{"head_dim": 32, "vocab_size": 622, "norm": "layernorm", "parallel_block": true, "learning_rate": 0.00189, "doc_mask": true}
Each number is 500 + 50 x the weight over its row's rms, rounded and kept within 0 to 999. Layers, rows and columns count from 0. Numbers have three digits each. The size before them is the row's rms in percent of the matrix's.

# o: layer 9 attention output (transposed), 128x128, rms 0.063, rows 100-110, columns 0-127
# v: layer 9 attention value, 128x128, rms 0.0369, rows 101-110, columns 0-127
o100 108:434442467602541458466495445595495524495474499630517502491502557468476490519515506593481483420545542544596535555480447441449583410377495480575577466483480553453480511450564467534479508429442492496485549507367495492501466502383520556583517452486456525531520503558615529509498453466437561590502541506484473446453447505462528440479506548496535635502534515462534496458570444504441539483464
v101 096:502442548458396518467556584531518474570543505438535453524496542519460459533423528471477538420497463513372439462499536470604461521488506538504513492490498516488460463496498524462484447566367500537530469536396611497456483521442540452525589496535505437446499463454469533426545513419504481546461514488443478490486526468527487594527523560474578454586411519607512486522513382622514382527459
o101 102:497525448556524437438491455512523511459442533500533507529501443409488390472495404557523512533488556540561545559501493459417494441431507439500472450430539534537520505470587533546467589406560421465513478478512471533527405526546544549472449505500461537479526458592588500534513576533528518486533521575542532574406468536487502412463516428491485525442535466391468554489560625448454642446538
v102 108:488563459470508428468473542504462428665464482529499518442540438486527581459557563571458457499501467465413457534578509429517558457418462454511576491569503469501540457473487546442506505410544540342488410509587485487514447493468525581493587534544407541458541454575519536534502477465541428502538440556501423492525442480528539489513499559508527509454455531557498575495441601504478557586491
o102 105:487484571492526582474520478428482624393507584494467494487485556540548405585452450504491555569535510472550459440391539506585441619475488505488559549446542517522529529505459521511525515544489487553590475565444545544457555497435439431542425554448471456536532501449497508489484562518477574516479509443430482528457571534526449588467418455491496475544531429405539458464559395552456494423444
v103 092:547470519460438560557569474516573495449473479459458355443472466533539557540608447485602498589554496491545420496521521430416493573530468555531491506551552484455510439495500507486523480546562456556451613424498581515488487441454454425490459520502467511592508469589460501598461457577473476528500405515494428447566506520500490610406520517531486527521493440477433478467470559607500528481453
o103 091:459459567501583527446457496502558499476408428569521571502598517469454495475476568477434442461561491552491531527534449592451548446507505483519547513547425497482440548527492543596481483557419572510486554497456421409445586512617586479480489477511545488480488405457456516488418501488537460465597562499399529472526571456477526425591486559495446443533475500473511461559479412499509523536622
v104 088:507511427506473522501551513543558494430490504500519613635544548470588587521556451561501536547475465501429399460474457466489520493542418514489587601475559484537545562555508488482508564465389462490450409526521448493519519511471387500526564483557455569542460499436516529521476515555563517506495532575506448530547440418568601479430454535505507520590520508386470446414484439554480543541482
o104 073:507482564501455574540438527485467544492476492588520555433580483528572482452549510433546467494525434456529474408483571563539502566502552499497437467495425533413463439507575541472521448473565582466543594482506474457426493424480520461585450539398551416512551477445443495453503450380516520515506504501464544512419601628457463425559489485580447473489467558548520539574450498482517420506451
v105 100:488462538552578556596526569524395489540486503556533532537524502469555478519479474460362489482497450555484507495521603449474529419491538472497487506513493521606491452477485464500503448436561507598500449524587507472470629490479482473499531514524600488407484468459491578473449515476471477456510578577425487495442496500422512472415538496439406397418460517533574495548505581497516596473615
o105 094:506582477533463455493527426478659509501490534461477437552481492516461504450486487536566493518503484433458593471454495513490462570500384470523498481499577500438473538482490505494462578433405525518553498489439531504604502566470554503452456480524447427549475598494606507568473506559551458503461512422549520471438440436583504545539416497543571683479448515498430461438546539522491473564481
v106 091:468573426492394512445473471469457474578500482456419440430527531475441486499535463511502480410505424503495509490476515515547467500491591478456457585514507497455608453533488481466458571528485502463465509456490569531512498558512492382495382493418500535606553543543490541553379523517533501517491492463487532528491558485505541543598521578468486453537352487589467544444515462599519565598593
o106 093:492462523474579457430544490548436549432451556494464553521451514490578388430423444509572606624495550467484480501579539509419453448498431525551472423462535502521545540483536609586489388484495442458489538523511423517490494531565507526422578472569522501514481469441500496532560488576481496520513494506549509447437521535491436506463522482592469446479542554388586466544456408516514510426563
v107 103:512553522502514594451546407439481471458538419490497525572512517500515483585618336554537527479527502536464465483545490439521472457427546544436457537487522528543555462499490473477435512568592591536425445527466547495539459507428535462537496483488473504624508564559512446543439436459447558510573509438497499599484506423464480524440478517457538491393514577552552405460480539588547541496484
o107 105:470464486441497490561440497469512521527479524499481485429509528539499549387424630472420491485494494543533562524572517514487504595517403496519523474519537543401523527487466552544485425499493472487509585486523453561446528574615562466466435579536558531493510350437432514533482502574484418542546475589460518509513526519534509515533537539547472444518423360552457585481468401440473493558537
v108 101:426481496606457559518499383513482518601472547531503425472480549596500474492528483519452526462496563527464493415496521532510470454521498538526462512533415540543426428554502475427497441450429548553483488552440473398417430487415541486552469439471575518475542538554534529487451556480527553438537506459491472450429533576444456400508512534495563429508486538428402472481490518440555558471662
o108 105:558506396441593507501575525421540532460514503453457493533530493489522498489415450432528464486475457474516562489511539366489479480504489389473545455506636554494551535413501539546489605452550453492482449495559546459646593626571493546452515477598495472435492544419534491484487522544542441518486454459509514509504434473527408527505516455491524472507454518517515551546489573556433450570445
v109 094:550482525517567519464550533526562478480474535529469521613468474563473440469531478530449475525549443532581425528566500524510400564471408514480482579541464466552434506552437536501513530443434554468508448499550461486511429456467547519538513572466476583411477497595482413538526503564542416487453447695491484544495498591513504547488524562480511556520514544429463449560490432518463446420394
o109 092:484492478487476571497450507512454545485468455541581581465555498427476591514502573523587462375483567467462608460416520535568598469523613468540584435453385562527426506563501479485512532552593481544517493490404477441445582456478406510509536467483480458483542522547519501421437520463458514542468502382443541475441495475498454387513477488510511455521521481528507540529438548483548509575479
v110 099:501585475575464466529391516480540522508445503513541448487479549583551391477489571519502487515445494520458488494475563487433436415458508481460567425532512478439491371499531536568543540605523545519545596403510560420525539484438526514495524558549384450536486494537524506506462475514571545511393536446451458497499530471598520444607500453495557454549617451527598480459519489451528490515456
o110 097:494403571492550485462538484578457558497562507495439413472513520477503560555555440492473526506494497541583537532494483518565508468527489443466498540539477525539530562544516498470502448417454523506449367534464528648512478481533474540514457337469543537513534505500456530482554572471492501511579399417560479532479460605467503487434555488481452467555447651397485450565484520490520483409453